config.yaml
n_layer: 9
d_model: 160
n_head: 2
n_kv_head: 1
head_dim: 64
d_mlp: 640
vocab_size: 1717
activation: "gelu"
norm: "layernorm"
norm_place: "pre"
norm_eps: 1e-05
positions: "rope"
rope_base: 10000.0
rope_fraction: 0.25
qk_norm: false
attn_scale: 0.125
bias: "none"
tie_embeddings: true
parallel_block: true
init: "orth"
init_std_qkv: 0.0309
init_std_o: 0.0
init_std_up: 0.0309
init_std_down: 0.0
optimizer: "soap_variant"
lr: 0.00429
beta1: 0.95
beta2: 0.95
weight_decay: 0.12
lr_head: 0.00696
grad_clip: 0.5
warmup_steps: 200
schedule: "wsd"
decay_fraction: 0.704
decay_shape: "sqrt"
final_lr_fraction: 0.0
batch_tokens: 32768
seq_len: 512
doc_mask: true
z_loss: 0.0001
train_tokens: 134000000
steps: 4090
dataset: "wikipedia_en"
Each number is 128 + 24 x the weight over its row's rms, rounded and kept within 0 to 255. Layers, rows and columns count from 0. The size above them is the row's rms in percent of the matrix's.

# layer 5 MLP down (transposed), 640x160, rms 0.15, rows 361-403, columns 0-79
size [ 98 100  95  90 113 104  95  96  98  98  91  99  99 104  99  91  87 104  97  98  93 105  94 110  99  87 100  97  96 100  96  98 107  99  97 106 100 103 100  92 101 106  86]
[[104 150 131 113 159 137 114 105  97 128  99 138 120 109 111 124 107 137 127 160 149  75 107 155 141  92 127 149 142 103 138 114 141  68 128 125 103 120 163 178 131 130 130 174 147 120 139 140 103 128 153 165 109 165 122 103 132 104  98 118 141 167 106  91 110 133 140 128 118 147 129 147 140 151  95 134 117 153 133 117]
 [142 104 124 138 108 128 124 152 122 149 120 155 133 131 110 136 114 129 131 136 148 155 104 113 138 127 144 169 160 122 137 135 112 145 139 155 116 116 121 105 140 139 141 100 120 115 120  80  97 135  99 141 120  77 104 123 125 159 137 174 124 153 159 124 144  98 143 158 120 133 136  90 123 111 101 197 161 160 136 140]
 [108 103  97 112 150 110 101 100 127 133  95 113 105  93 121 118 195 164 140 152 112 141 131 126 126 109 161 127 123 151 120 133 168 132 117 118 125 116  59 143 133 115 110 115 135 118 158 151 172 139 100 117 131 170 106  99  80 119 116  68 131 107 136 164 124 139 141 140 102 131 127 138 113 129  97 139 133 146 158 138]
 [141 129 134 122 117 148 122 114  93 105 130  94 103 167 150 131 105 176 125 158 132 112 141 186 134 121  96 154 133 101 134 149 135 133 164 155 106 100 151 102 121 149 154 118 151 114 120 124 119 146 129 123 112 116 155 149 146 115  83 118 139 111  88 151 134 116 142  66 119  96 157 125  88 143 140 123 171 148 126 135]
 [148 131 116 128 156 139 105 120 122 114 162 160 127 108 127 129 104 133 133 110 138 103 116 141  74 144 113 155 118 157 134 143 158 180 131 159 112 141 125 139 125 113  61 107 101 147 153 152 125 162 101 143 111 124 165 106 146 104 126 122 115 165 120 139 146 108 146 126 150 110  97 125 133 127 115 113  96 140  79 169]
 [134 147 127 101 131 125 142 118 150 127 107 141 113 100 146 120 114 137 125 132  74 104 135 138  87 141 152 143 141 163 128 135 113 127 116 109 135 126 119 107 135 119 145  74 147  77 153 109 112 151 117 131 135 122 126 147 139 126 106 147 112 146  97 122 153 112  85  97 120 118 150 158  89 140 123 126 123 146  79 139]
 [106 171 180 142 133 129 133 120 135 140 125 114  83 165 157 129 169 111 144 164 137 141 146 130 138 148 119 130  87 164 149 114 130 118 121 114  71  92 103 140  87 133 145 136 105 116 112  85 127 121 124 168  81 116 120 133 136 127 138 125 122  94 141 136 139 143 107 141  93 152 108  94 115 131 117 120 177 142 169 131]
 [109 131 166 199 139 137 167 112 129  98  97 191 108 109  85 123 132 178 145 130 156 105 175 149 155 100 139 146 129 119 141 131 131 137 156 118  87 111 121 157 127 140  94 115  94 155  98 121 171 102 127 157 123 153 120 144 135  64 122 136 139 115 121 127 158 104 172 129 122 133 132 126 159 125 122 114 144 125 137 142]
 [ 99 122 123 103 158 139 164 118 121 139 181 133 123 120 121 123 139 104 135 130 104 132 169 127 143  97 108 141  78 143 120 130  87 110 148 118 123 118 145 115 148 109 109 114 166 145 125 139 149 161 147 151 138 126 125 136 137 117 129 189  90  80 126 144 125 128 108 125 132  97 103 143 153 133 103 135  88 114  78 138]
 [139 111 137 112 141 125 145 141 112 112 167 142 118 101 131 139 129 147 134 121 125 127 131 167 106 113 111 140 123 140 155 160 148 111 108 155 126 119 194  96 105 139 154 149 112 116 123 171  88 142 167  96 127 153 115 113 137 147 104 101 123 142 149 145 126 140 128 142 155 100 151 112 140 107 170 164 166 144 122 140]
 [153 152 161 119  78 111 139 121 143  92 152 153 111  92 103 102 185  89  92 136  95 136 114 125 162 138 132 107 109 130 147 128 118 146 133 136 112 132 169 148 119 106 171 164 125  91 123 157 162 102 126 118 158  98  99 128 123 157 145 173  90 147 103 104 156 120 136 156 149 118 133  85 135 119  86 109 171 109 130 129]
 [152 135  93 120 113 127 147 113 141 116  85 122 130  77 114 171 105 113 122 158  96 158 107 138 117 121 118  82 117 105 119 134 135 177 143 135 141  89 147 109 122 137 125  99 148 132 131 141 137 139 119 122 166 115 100 114 112 128 126 138 126 123 123 162 110 150 182 147 124 121 124 162 130  72 172 110 153 131 116  86]
 [147 135 148 112 127 108 129 133 104 166 147 136 127 113 124 119 125 120 142 121 143 139 139 109 129 179 121 114 171 143 131  64 148 148 150 117 123 153 174 104 133 143 111 101 100 118 130 121 140 126 137 126 113  85 169 161 108 125 154 109 101 158 146 111 104 145 129 127 153 138  95 138  91 115 167 120 186 143 127 163]
 [115 164 119 116 130  91 160 132 147 106 136 107 141 151 134 130 162 122 144 108 149  94 115 133 142 124 137 110 103  83 132 109 118 128 134  95  73 170  82 163 133 151 126  97 167 134 123  79 109 136 137 134 108 158  94  88 116 113 114 169 137 114 103 116 118 149 117 140 158 135 117 120 170 140  82 126 119 161 178 118]
 [104 131 147 128 143 175 126 148 137 122 126 125 146  66 108 127 143 111  91 149 115 146  89 146 101 155 137  96 102 121  97 142 141 111 126 133 115 149 130 154 182 112 227 167 137 116  82 174  88 104 154 165 150 121 137 115 100 134 136 103 167 137 136 149  93 128 101 143 154 144 139 164 114 155 143 124 142 148 149  99]
 [110 101 113 132 139 124 128 166 120 132 137 136 141 131 140 133  74 161 142 145 183 134 145 118  76 132 175 139 130 160 143  63 156  96 118 117 116 128 129 111 108 121 123 134  98  74 140 117 132 139 204 132 159  78 140 114 139 155  98 123 155 177 150 125 127 138 137 129 113 122  97 180  94 126 100 153  98 148  99 128]
 [ 90  92 155  97 177 136 141 105  97  96 151  92 125 122 102 170 109 161 116 126  94 147 145 133 104 158 160 138 128 141 117 119 139 119 140 143 121 115  92 119 167 167 107 113 111  99 132 120 169 109 164 104 114 139  97 164 127 128 108 132 104 133  90 146 144 174  94 139 198 137 117 109 176 160  93 108 150 137 139 167]
 [123 121 144 132 165 149 115 129 123 122 150 141 131 115 114 101 126 130 107 121 138 144 112 158 143 138 153 160 139 140 158 149 163 173 143 144 169 136 143 146 100 126  89 125 120 112 122 126 137 120 146 117  80  78 120 186 123 123  89 105 137 122 113 176 147 113 137 131 193 105 120 132 136 178 137 127 138 168 110 120]
 [100 167 121 154 100 139  72 130 144 164 112  95 129 113 140 113 131 102 108  83 152  87 118 137 117 144 123  86 107 158 143 144 119 163 131 122 111 114 103 119 149 139 128 120  99 131 104 117 130 145  84 125 126 121 139  80 136 123 141 105  38  97 130 146 133 147  85 113 172 143 119 148 139 123  72 109 110 136  97 145]
 [ 90 133 124 144 121 141 175 184 116 124 124 121 118 104  92  85 173 103 140 113 100 148 112 137  90 123  97 144 121  88 127 136 158 151  85  91  98 121  93 118 160 159 114 156 176 110 136 159  71 162 101 146 134 105 170 118 109 143 122 134 121 144 143 126 114 151  98  92  99  99  96 173 109 105 112 135  91 121 122 100]
 [146 154 132 111 131  91 132 153 194  98 144 131 152 109 104 135 122 166  86 100 171 112 121 123 119 170 133 130 132 138 103 128 149 144 154 118 109  85  94 104 109 147 119 170 128 140 140 133 132 113 139 120 120 110 157 138 144 128 116 105 124 118 136 133 123 133 122 153 160 103 101 168  74 105 138 121 123 150 128 131]
 [111  88 147 122 124 154 128 136 124 140 124 120 115 127 124 148 102 161 128 173 118 124 101 127 155 123  99 123 157 147  90 104  97 134 106 127 139 157 135 129 174 126 104 122  99 136 118 145 140 130 118 122 134 137 140 125 134 143 128 130 116 147 182 128 120 152 121 131 148 111 134 106 105 124 114 119  91 191 108 151]
 [127 167 144 133 129 148 130 138 138 101 123 182 122 107 106 139  95 101 125 114 111 147 128  93 122 138 191 134 124 134 132 139 112 105  90 124 126 124 124 140 168 133 145 164 109 126 152 128 197 147 106  85 125 126 138 122 143 144 122 147 124  94 123 117 101 115 139 164 161 143 100  94  88 166 124 100 125 121 133 128]
 [ 58 142 169 121 164 148 143 131 165 114 111 130 144 155 140 137 111 140 134 102 135 177  69  90 111  60 126 105 149 137  93 125 144  88 113 129 155  87 152 118 117  97 111 101 156 112 112 148 155 133 142 120 151 142 140 173 147  83 146 101 167 139 137 126 124 116 104 144 161 116 187 143 111 147 132 148 155 160 144 119]
 [106 122  64 112 108 137  93  71 132 126 101 183 123  91  99 141 135 111 149 136 116 159 144 131 105 111 159 150 156 140 142 145 113 123 128 173 123 129 133 111 186 107 118 136 129  99 112 155 104 137 108 124 146 109 155 110 133 141  97  71 169  86 119 166 129  92 126 148 124 130  82  95 152 166  93 142 148 119 134 116]
 [139  78 153 148 151 115 108 103 126 131 165 147 146 112  90 168 144 123 139 120 152 117 140 149 158 177 133  83 111  83 158 152 149 111 115 167  95 113 123 173 131 159 116 166 105 178  98 150 132 110 180 127 119 124 148 124 144 150 151 151 134 140 131 155 117 115 161 111  83 147 153 125 141 154 140 143 150 165  93 152]
 [145 134 139 172 161 146 105 129 116 134 152 109  99  66  96 117 127 142  92 122 128 149 125 167 157 140 129 109 119 141 114 130 172  97 135 100 113 157 164 141 139 140 131  76 155 102 138 120 114 134 151  70 123 118 155 129 173 129 114 161 117 152  99 137 157 148  95  79 157 103 128 114 167  77  97 124 131 104 152 148]
 [138 137  86 113 129 128 103 118 146 130 143 125 101 163 140 112 125 129 147 156 120 117 142 117 108 160 111 111 197 126 111 163 121 119 116 103 131 148 134 122  93  97 153  95 152 118 135 133 108 131 121 122 115 108 148 113 165 132 125 134 173  98 124 133  93  95 146 136 190 104  91 139 141 161 154 168 154 137 117 138]
 [124  92 122  98 106 144 150 135 125 156 109 156 131 106 116 126 108 134 145 159 127 160 135 124 113 121 179 133 126  94 132 112 117 142 140 105 117 158 105 172 135  97 118 122 115 120 122 142 166 161 141 181 111 118 130  90 142 127 103 176 112 116 140 138 105 148 117 130 103 134 121 134 144 171 124 130 120 157 102 135]
 [146 151 147 150 142 161 121 153  97 118 105 128  94  88 187  81 136 119  88 129 153 135 161 150  97 146 147  94  98 157 137 110 112 123 114 156 168 153 135 129 132 150 114  97 135 193 139 113 119 134 138  92 122 102  80 127 134 164 113 116  99 145 132 149 158  80 136 136 150 124 151 116 121 111  99 163 149 111 133 107]
 [130 136 118  99 124 120  91 163 141  98 161 118 148 170 133 158 152 103 144 161 119 102 117 151 153 150 115 136 115 135 121 112 103  96 113 142 174  97 120 120 104 151 124 125 139 145 143 101 154 144 133 129 156 181 134 103  93 107 139  93  91 151 119 150 126 130 197 125  73 130  92 113  92 147 109 114 125 117  89 126]
 [100 134 126 135  94 108  81 130 126 132 108 128 143 114 140 110 140 120 137 111 165 134  76 110 110 140 121 142 150 122 111 121 149 145 117 148  92 119 147 113 151 149 111 146 157 112 132 126  60 125 136 153 158 153 188 116 178 113 117 120 143 148 151 135  88 167 128  96  88 131 104 110 165 107 138 104  66 187 132 124]
 [157  87 163 130 146 112 172 122  87 165 156 137 154 149 121  95 146 124  82  99 167  72 140 100 128 138 109 101 122 121 161 117 115  99 156 104 115 136 132 118  96 138 184 129 126 141 136 124 141 110 105 144 124 138  71 119 124 105 153 110 108 125 128 132  91 143  73 135 119 104 156 139  82 141  88 127 130 126 135 107]
 [103 164 147  91 117 126 113  84  73 122 126 179 138 135 130 122 116  75 132 143  75 151 118 156 109 157  73 175 117 137 136 177 124 121 103 125 140 106 147 127 134 136 153 127 142 107 147 156 147  93 127 120 121 147 182 124 131 125 132 155 113 143 128 146  49 173 137 130 148 122 113 122 109 154 159 155 141 131 127 126]
 [118 109 128 162 107 159 105 132 125 131 108 137 118 111 126  83  71 140 132 108 139 108 109  93 156 159  96 118 105 172 118 149 140  89 105 132 158 186 120 149 132  62 131 121 108  98 100 129 122 164 156 108 165  85 101 113 147 113 146 132 136 161 173  71 126 149 115 114 126 161 140 110 103 130 156 100 134 138 117 171]
 [155 180 163 133 127 121 159 101 125 112 131 106 114 135 110 122 124  79 142  98 157 149  87  89 149  81 123 144 142  82 116 137 135 129 119 146 117 111 101 173 124 173 126  83 108 106 101 106 116 157 153 137 125 185 135  82 139 118 121 112 144  93 129 164  81 142 166 140  95 119 109 121 117 102 150 116 117 153 139 118]
 [126 120 164 115 131 136 157 125 185 139  64 174 162 142 118 125  87 119 199 102 103 140 132  97 130  83 128 135 143 134 121 130 125  86 104 128 117 133 153 130 117 126 105  98 113 150 125 158 125 106  99 132  97 132 145 151 138 128 147 113 112 124 144 161 161 131 132 132  71 121 166 133 133 133 121 119  99 168  90 121]
 [140 125 137 115 128 102 119 108 148 146 122  83 108 179 121 127 132 143 116 125 112 144 122  91 150 109 141  81 110 162 117 149 135  82 119 152 145 153 136 106 163 121 170 126 115 152 125 130 116 159 146 164 125 117 134 101 148 142 142 146 143 114  99 127 154 117 134 136 146 108  71  81  69 107 132 114 114 133 113 135]
 [ 97 161 151 102 142 128 109  71 156 164 116 120 122 129  79 118 153 138 157 169 109 128 126 108 124 125 131 138 131  76 156 190 119 114 144 147 105 151 121 120  99 123 136  85 107 141  97 146  92 120 100 182 104 121 126 108 139  87 164  90 116 163 131 153 142 108 142 119 138 140 166 104 116 165 157 105 136 106 117 148]
 [137 125 153 123 105 106 159 136 175 105 122 124 167  95 139 150 148  99 116 153 147 169 146 119 100 112 151 142 100 154  97 194 149 138 143 154  90 146 118 108 152 150 136 121 139  94 125  95 100 191 104 158 111 158 119 128 119 118  85 120  90 141  98 126 126 150 166 156  86 116 129 121 131 126 139 133 110 122 136 113]
 [125 148 117 145 115 122 116 137 116  87 120 173 183 121 106 117 103 138 137 130 130 153 116 117 133 126 118  69 159 113 128 135 176 135 158 118 146 119 102 129  79  85 144 120 109 121 174 154  76 144 115  85 151 100 138 141 145 169 147 198 111 141 124 116 117 109 126 115 153 148 143 134 131 111 115 131 127 144 124 166]
 [108 126 161 122  99 118 153  68 120 132 214 162 141 108 129 113 106 121 116 161 142  91 175 132 108 114 143 161 121 111 116 152 140 143  95 146 127 154 135 121 155 179 114 135 178 104 147 105 130 152  92 144 103 132 103 166 107  98 155 143 131 121 140 119 145  95  82 108  91 117 119 136 133 150 135 132 121 111  89 121]
 [ 85 149 102 122 124  98 163 115  66 140 142 103 155 143 104 101 139 141 101 129 135  78 127 114 109 133 162 124 130 134 143 146  88  88 134 120 102 136 118 128 103 126 151 142 100 148 125 153 144  99  88 106 141 132 138 121  97 127 157 141 140 148  89 144 128 113 113 115 116 115 107 154 108 121 111 153 132 128 103 130]]
# layer 5 MLP up, 640x160, rms 0.149, rows 362-403, columns 0-79
size [100  97  94 101 110  96  94  99 100  97  92  97  95  95  95  93  97  99 104  97 105  93 106  99  97 100  98  96 100  98 103 110  93  95 108  92  98 112  93 102 100 101]
[[ 97  87  98  79 143  89 131 122 125 151  66 117 145 134  94 112 133 150 134 164 119 138 121 147 181 116  87  98 112 152 158  98 147 129 127 126 180 102 129 108 115 128 180 111 106 156 123 147  98 108 122 110 109 102 127 144 119 147 118  92 103 130 110 146 153 129 136 156 112 108  79 127 107 126 117 146 121  98 160 118]
 [149 139 100 163  96  83 119  89 139 105 159 159 100 107 112 138 137 124 130 108  91 115 113 114 138 160 115 112  94 119 137 106 160 140  99 118 142 147 109  83 126 127 135  97 117 115 116 140 141 126 106 111  95  95 138 123 172 127 129 124 115 147 100 129 109 117  83 116 163 142 159  93 120 107 153 118 127 129  96 134]
 [ 94 115 126 126 157 127 145 144 145 156 155 157 150  93  96  94 166 109 134  95 138 109 136 143 151 148 116 109 153 133 139 139 130 120 122 117 149 139 118 158 103 122 100 146 131 153 170 133 146 128 141 152 156 121 128 114 120 130 153 159 134 142 103 125  99 122 109 201 123 129 101 147 153 137 110 106 163 127 157  65]
 [122 151 109 160 165 141 143 108  79 118 118 134 167  99  97 125 172 126 109 125 138 116 123 168 152 148 142 117 118  88 138 164 154 125 137 135 143 156 108 115  96 127 108 125 106 114 129 132 121  63 138 112 126 108 189  93 109 109 164 122 155 155 138 144 105 102 133 119 160 132 198 147 144 145 120 121 128 120 132 151]
 [140 137 105 119 132 117 141 107 125 114 128 135 127  91 108 114 100 105 119 131  98  87  70 165 105 175 123 158  93 154 115 128  78 175 143 127 104 138  80 130 117 140 134  49 155 103 131 106 137 175 117 149 107 119 148 127 139 142 160 136 135 116 117 120 158 143 144  84 127 110 134 154 126 101 101 147 164 127  69 129]
 [109 157 144 124 113 140 106 136 137 105 128 183 169 153 108 116 136 150 150  99 169 116  97 130 129 120 119 128 157 103  80 126 101 111 120 116  80 149 125 155 146 146 155 134 102 164 112  96 134 160 163 120 118  91 133 134 144 122 170 170 121  99 151 131 112 152 149 148 135 129 119 138 115 122 175 161 190 123 143 115]
 [152 147 105 107  94 105  86  82 118 142 122 110 145 147 143 163 116  43 142 102 106 168 143 132 122 133 143 153  94 117 138 103 113 145  98 141 130 181 152 129 149 104 106 122 148 185 104 139 132 127 151 150 114 121 128 113 150 158 131 129 111 136 130 124 129 141 108 144 137  91 114 124 103 143 125 136 126 156 126 124]
 [130 140 109  92 132 124 130 161 152 205 125 111  89 123 128  90  80 124 130 163 126 125 162 141 120 115 124 144 156  80 108  95 136  99  87 165  84 128 139 114 102 122 150 181 124 135 138 131 117 117 130 141 148 139 163 132 149 152 112  77 155 107 148 132 134 110 139  89 111 125 150 105 116  97 159 112 154 128 112 171]
 [119 136 138  95 156  98 106 113 109 123 131 108 143 123 138  90 127 117 151  98 116 149 123 147 158 160 132 115 120 162 118  98 122 115 131 149 109 114 105 151  91 128  91 100 135 102 106 155 126 132 130 159  97 140 110 106 105 176 124 109 138 120 165 112 103 125 105 122 161 147 135 124  94 116 143 146  90 110 148 116]
 [101 116 160 129 152 143 101 100 140  92  91 107 138 124 133 161 145 113 156 114 162  80 168 109 116  74 146 149  87 125 155 121 122  90 118  94 152  96  99 119 113 115 133 155 121 158 138 118 157 153 113 161 147 168 104 139 131 153 131 127 154 103 111 111 131 126 162 127 100  99 124 108  82  93 138 157 119 110  91 124]
 [136 128 112 132 112 109 133 162 133 109 135 157 116 144 105 128 145 102 103 147 107 128 141 126 158 136 111 126 137 161 138 144 140 190 185 137 167 122 138 109 126 129 129 148 105 177 149 147 136 111 111  82 144 153  96 125 103 117 136  81 121 100 140 145 110 163 167 146 118 178 127 148 117 103 167 133 155 122 107 155]
 [176 139 120 140 161 140 126 110  93 129 102 149 139 152 116 118 115 177 130  92  57 130 128 155  85 111  96 131 124 102 149 111 102  91 101 184 125 118 141 108 142 138 154  88 116 140 145 168  97 134 121 107 170 147 125 110 121 114 143 180 166 179 128 100 143 131  98 130  89  80 128  97  86 116 124 125 147  84 140 103]
 [131 158 147 103 105 143 105 104 127 171  94 156 158  97 107 125  79 144 131  92 140 150  97  74 168 102 128 130 160 148 154 104 133 116 124 134 122 171 136 119 128 106 154 110 131  99 103 173  94  93 126 144 131 132  77 131 149  88 140 114 101 140 103 101 106 166 158  95 125  90 162 129 130 156 124 143 125  90 137 150]
 [132 135  76 137 141 107 102 106 139 169 112  76 106 133 110 128 137 144 149 148 117  96 156 128 154 135 130 127 121  96 131  91 153 117 127 142  84 141 109 145 143 113 121 114 149 134 129 136  93 107  84  99 121 193 142 159  97 175 108 152  94 131 162 117 129 130 169 125 131 135 121 120 130 175 162 156 118 118 140 143]
 [119 125 157  95 115 115  89 141 107 110 168 117  96 137  91 153 123 129 102 115 128 151  86 140 157 120  64 145 127 113 108 109 110 160 144 153 116 156 111 121 150 139 164 133 124 117 127  81 115 113  99 145 105 102 174 116 136 108 102 172 128  90 124  91 108 152 109 112 114 105 131 154 112 116 158 187 144 152 108 160]
 [127 163 101 104 141  90  80 143 130 144  99 106 110 119 144 127 134 114 139 100 150 113 133  94 167 158 120  89 129  70 135 109 136 114 125 127 135 154 151 100  95  52 118 108 116  78 108 157 125 122 127 110 174 123 120  88 171  91 128 124 134 113 127 113 127 108 178 118 138 103 150 146 110 126 115 141 132 147 100 116]
 [107 179 128 104 142 109 104  98 152 159  95 135 149 120  93 124 140 133 163 112 151 161 105 151 158  84 140 148 101  73 148  98 122  93 139 145 118 169 141  99 163 112  48 152 137  69 121 153 108 114 129 119 128 114 133 123 144 129 118 153 137 119 124 141 132 109  98 144 156 149 123 132 149 131 162 128 108 107 136 147]
 [132  71 153 112 114 109 113 126 131 131 129  97  97 114 141 128 133 157 133  88 119 110 156  90 118 123 104 169  79 131 163 147 149 107 151 153 185  79 143  97 135 152 177 110 134 128 173 131  72 140 117 137 115 138  97 151 118 118 116 159 144 180 130 158  86 179 154  86 153 133 121 125 118 149 130 106 118 129 120 102]
 [110 125  93 103 104 124  86 111 177 133 103  69 116 136 134 117 112 146 130 153  74 134 114 126 140 138 155 104 124 187 148 135 146 149 135 128 118 160 134 128 133 105 140 115 114 167 123  60 130 121 104 114 161 144 130  74 149 154  76 130 122  78 134 128 148 127 124 134 123 144 159 158 125 131 162 184 124 156 109 135]
 [117 160 124 129 145  67 131 100  98 106 142 121 146 149 131  78 100 121 111 113  91  64 113 133  79 143  98 138 128 129 114 101  68 103 123 110 130 147  97 151 167 122 145 148  63 140  73 117 114 115 121 136 114 128 126 131 132 143 141 148 122  78 195 136 148 101 121  97 120 147 109 136 125 172 133 109 127 159  93 121]
 [144 142 147 114 149 135 157 136 105  77 118 109 156  88 174 135 141 135  95 125 102 139 115 149 102 140 108 129 140 140 133 135 160  83  79 153 163 128  96 113 118 157 106 117 132 116 127 192 108 128 115 170 121 139 129 124 144 123 123  94 130 148 111 141 166 129 128  98 153 156 164 115 127 142 125 110 150  98  76 109]
 [144 114  97 120 114 128 132  99  99 144  73  89 137 133 183 129 127 125 112 161 118 103 132 121 164 122 103 128 110 132 120 144 152 150 124  80 165 163 149 120 114 154  99 114 144 112  98 114 108 105 138 160 124 145 114  99 105 136 129 124 115 140 153 135 132  97 104  85 116 128 158 130 142 129 156 126 129  67 109 129]
 [153 105 108 121 122 107 120 120 141  95 139 100 121 157  82 134 143 131 129 113 136 114 140 150 166 148 126 129 135  96 118 105 115 118 132 105 142 121 140 118 164 100 164 119  99 123 106 161  95 107 202 105 112  81  94  72 136 114  98 160 175 109 115 110 131 117 166 136 115 125 142  86 116 121 143 166 157 137  90 116]
 [115 135 135 135 113 150 129  90 115 115 110 106 139 164 114 128 160 101 151 117  97 159 115 118 139 164 139 130 135 101 153 119 145 121 101 125  82 124 107 118  91  97 126 149  94 162  85 145 104 115 122 138  92  88 103 150 120 128 125 150  74 133 107 131 127 111  87 143 161  77 142 131 133 120 116  80  95 106 126 102]
 [125 176 127  88  69 125 113 131 110 154 138 151 115 137 158 148 111 136 110 111  73 153 136 118  83  76 104 151 102 190 119 114  86 127 149 116 175 126 118 103 148  82 111 141 143 141 100 112  96 183 143 162 145  86 137 120 139 107 129 139 114 113 136 128 138 120 133  93 172 131  87  87 136 132 135 139  80  81 135 127]
 [107 135  95 150 175 124 115 152 120 178  86 127 125 113 104  78 110 129 129  98  76 123 138 120 122  95 145 107  96  98 159 133 140 111 114 136 152 105  87 101 118 163 139 164 126  94 118 164 107  94 127 111 111 122 106 145 115  96 160 128 180 138 125  71 104 145 124 116 157 104 136 123 133 123 102  95 127 134 146 129]
 [103 115 156 101 141 139 139 105 144 122 145 144 104 113 148 108 120 157  62 104 135 128 139 144 140 153 123 180  59 149 118  92 143 106 137 115  91 104 138 126 163 147 106 133 134 149 116 136 138 103 139 138 125 125  93 136  68  77 120 133 105  81 153 106 122 148 116 100 141 127 202 148 135 111 123 139 120 129 132 122]
 [146 115 136 134 128 156 108  82  90 102 121 119 124 168 139 119 103  82  76 137 119 131 144 130 123 120 127 164 119  93 117 116 143 160 134 140 169 121 108 113 135 126 104 179 135 121 121 138 101 131 127 147 126  82 135 102 172 123 152 161 104 137  89 122 124 106 140 140 114 108 118 135  95 116 144 123 163 100 117 123]
 [123 129 133 106 136 177  98  97 100 142 102  84 117 130 105 157 143 168  71 146 102 166 140 146 124 106  99 112 143 161 141 154 134 127 118 131 134 103 122 122 116 126 133 137 116 140 141 193 151  92 130  93 129 126 118 134 121 105 178 139 145 143  76 127 176 133 104 159 122  84 107 116 136  96  98 106 112 115  95  73]
 [136 116 138 132 124 119 135 167 129 153 137 133 147 131  97 132 138  83 159 138 137  72 101 130 120  94 134 138 113 142 146 126 116 146 131  77 111 110  89 142 105  71 119 120 156 115 117  85 136 126 148 129 103 123 102 146 127 141 137 142 100 160 162 116 160 117 122 111 108  93 150 173 163 109 138 154 165  98 136 121]
 [165 157 141  99 149 143 103 134 113 139 104 147 139 128 116 153  95 110 139 142  97 129 111 167 129 131 118 126  89 101 139 171  73 139  95 139 160 103 150 139 144 139 129 120 126 197 132 160 128 137 146 116 142 105 103 136  83 107 131 156 166 124 121 135 143 110 145 129 162 115 102 142  97 141 140 127 131 151 128 127]
 [136 150 121 170 116 130 117 111 137 175 118 145 109 111  88 170 122 138 116 102 150 118  92 124 166 103 141 163 159 145 124 116 162  65  97 152  87 129  99 134 131  98 143 168 134 145 128 139 145 123  77 115 126  97 132  76 150 143 109 152 131 111 118 147 108 118 125 126  96 153 122 108 105 129 151  92 162  92 101 109]
 [152 143 159 168 113 138  98  92 143 152 117 111 124 144  94 121 115 143 130 141 126  93 117 127 129 131 111 103 125 143 150 120 110 105  85  96  91 170 139 109 122 139 163 144 133  99 167 106 157 139 126 128 165  79 135 131 116 129  98  93 139  62 119 139 149 175 121 137 104 114 101 136 102 113 128 136  94 135 167 108]
 [146 124 116 126 128  88 154 145 113 124 149 134 123 228 145 160 144 112 128  97 114 176 155 154 114 136 131 175 128  87 148 165 111 146 129 143 127  79 162 115 146 125 127 119 100 154 139 143 191 107 142 144 110 144 109 129 130 145 152  94 149 123  96 182 150 136 128 115 140 164 115 176 127 134 104 122 118 138 139 121]
 [113 146 109 135 121 149 138 135 136 166 127 118 108 124 111 124 154 110 133 158 161 164 104 116 131 145  93 152 156  82 133 162 121 112  95 138  77 120 127 135 105 116 136 126 144 182 137  83 107 121 122 152 120 123 133 122 122 145 161 137  71  80  95 125 119 102 135 121 132 120 155 141 137 113 134  80 146 106 106 135]
 [132 132 150 100 124 122 140 147 132  84 102 137 114 188 111 103  88 147 121  79 145 136 154 166 149 122  94 136 119 116 105 118  91 139 156  96 125 120 159 135 105 102 127 119 125 136 142 123 123 180 114 176 129  86 125 135 125  98  94 122 172 146 127 174 134 151 104 131 125 132 160 124 116 147 102 105 116 155 166 132]
 [138 135 114 133 127 128 122 138 106 143 141 154 164 122 170 150 151 138 142  89 145 165 118 144 148 127  99 167 128 128 152 165 134 167 151 146 102 133 130 152 130 108 109  98 159 133 167 108 137 107 140 103 145 134 126 130 106 134 108 111 143 134 140 134 147 113  94  95 129 158 104 124 204 102 161 159  82 145 120 146]
 [176 101  72 128 159 144 135 121 134 121 107 151 154 113 127 104  92 131 126 112 115 102 131 139 135 156 145 140 142 108  92 124 111 114 128 141 125 121 110 124 115 130 138 134 142 164 118 123 163 138 146 125 103 107 164  69  90 174 112 143 125 138 196 137 156 105 123 126  95 164 167 127 147 119 172 135  88 104 136  96]
 [143 135 154 108 152 135 146 104 129 121 165 143 143 154 129 106 119 116 138 122 120 125 154 157 132 136 125 143 162 150 120 105 114 101 106 129 144  95 180 133  96 134 151 129 129 146 115 105 138 122 189  99 168 163 110 110 128 109 135 153 125 139 111 111 104 120 120 142 157 131 131  88 134 152 165 135 118 123 137 139]
 [139 134 104 101 113 132  97 121  74 177 125 104 117 129 146 138 142 139 152 124  91 149 111 166 171 121 103  83  62 148  89 129 129 146  93 140 130 120 132 138 167 151 150 117 107 177 138 149 116 119 124 114 153 121 146 115 132 149 153 120 167 165 110 102 137  89 105 151 145 127 105 160 174  81 109 118 126 134  81 143]
 [116 118 128 117 125 106 152  88  87 142  79 123 184 205 146 110 125 121 120 112 114  75 133 130 145  77 111 135 123  85 137 152 127 123 109  96 117 169  90 101 148 165 142 150 140 123 116 161 148 148 102 136  99 123 132  86 124 138 120 163 127 120 105 127 170 101 138 140 155 144 134 126 119 112 150 191  99 128 149 130]
 [121  83 124 122 167 140 138 146 130 113 157 132  63 119 127 171 105 127 124 120  90 165 103 111 133 149 119 146 127 161  88 131 130 141 129 131 148 134 142 111 106  80 129  89 122 102 133 131 152 140 149 151 146 154 100 100 165 123 129 120 140 122 164 149  94 153 115 140 122 157 137 126 142 114 103 132 157 145 176 136]]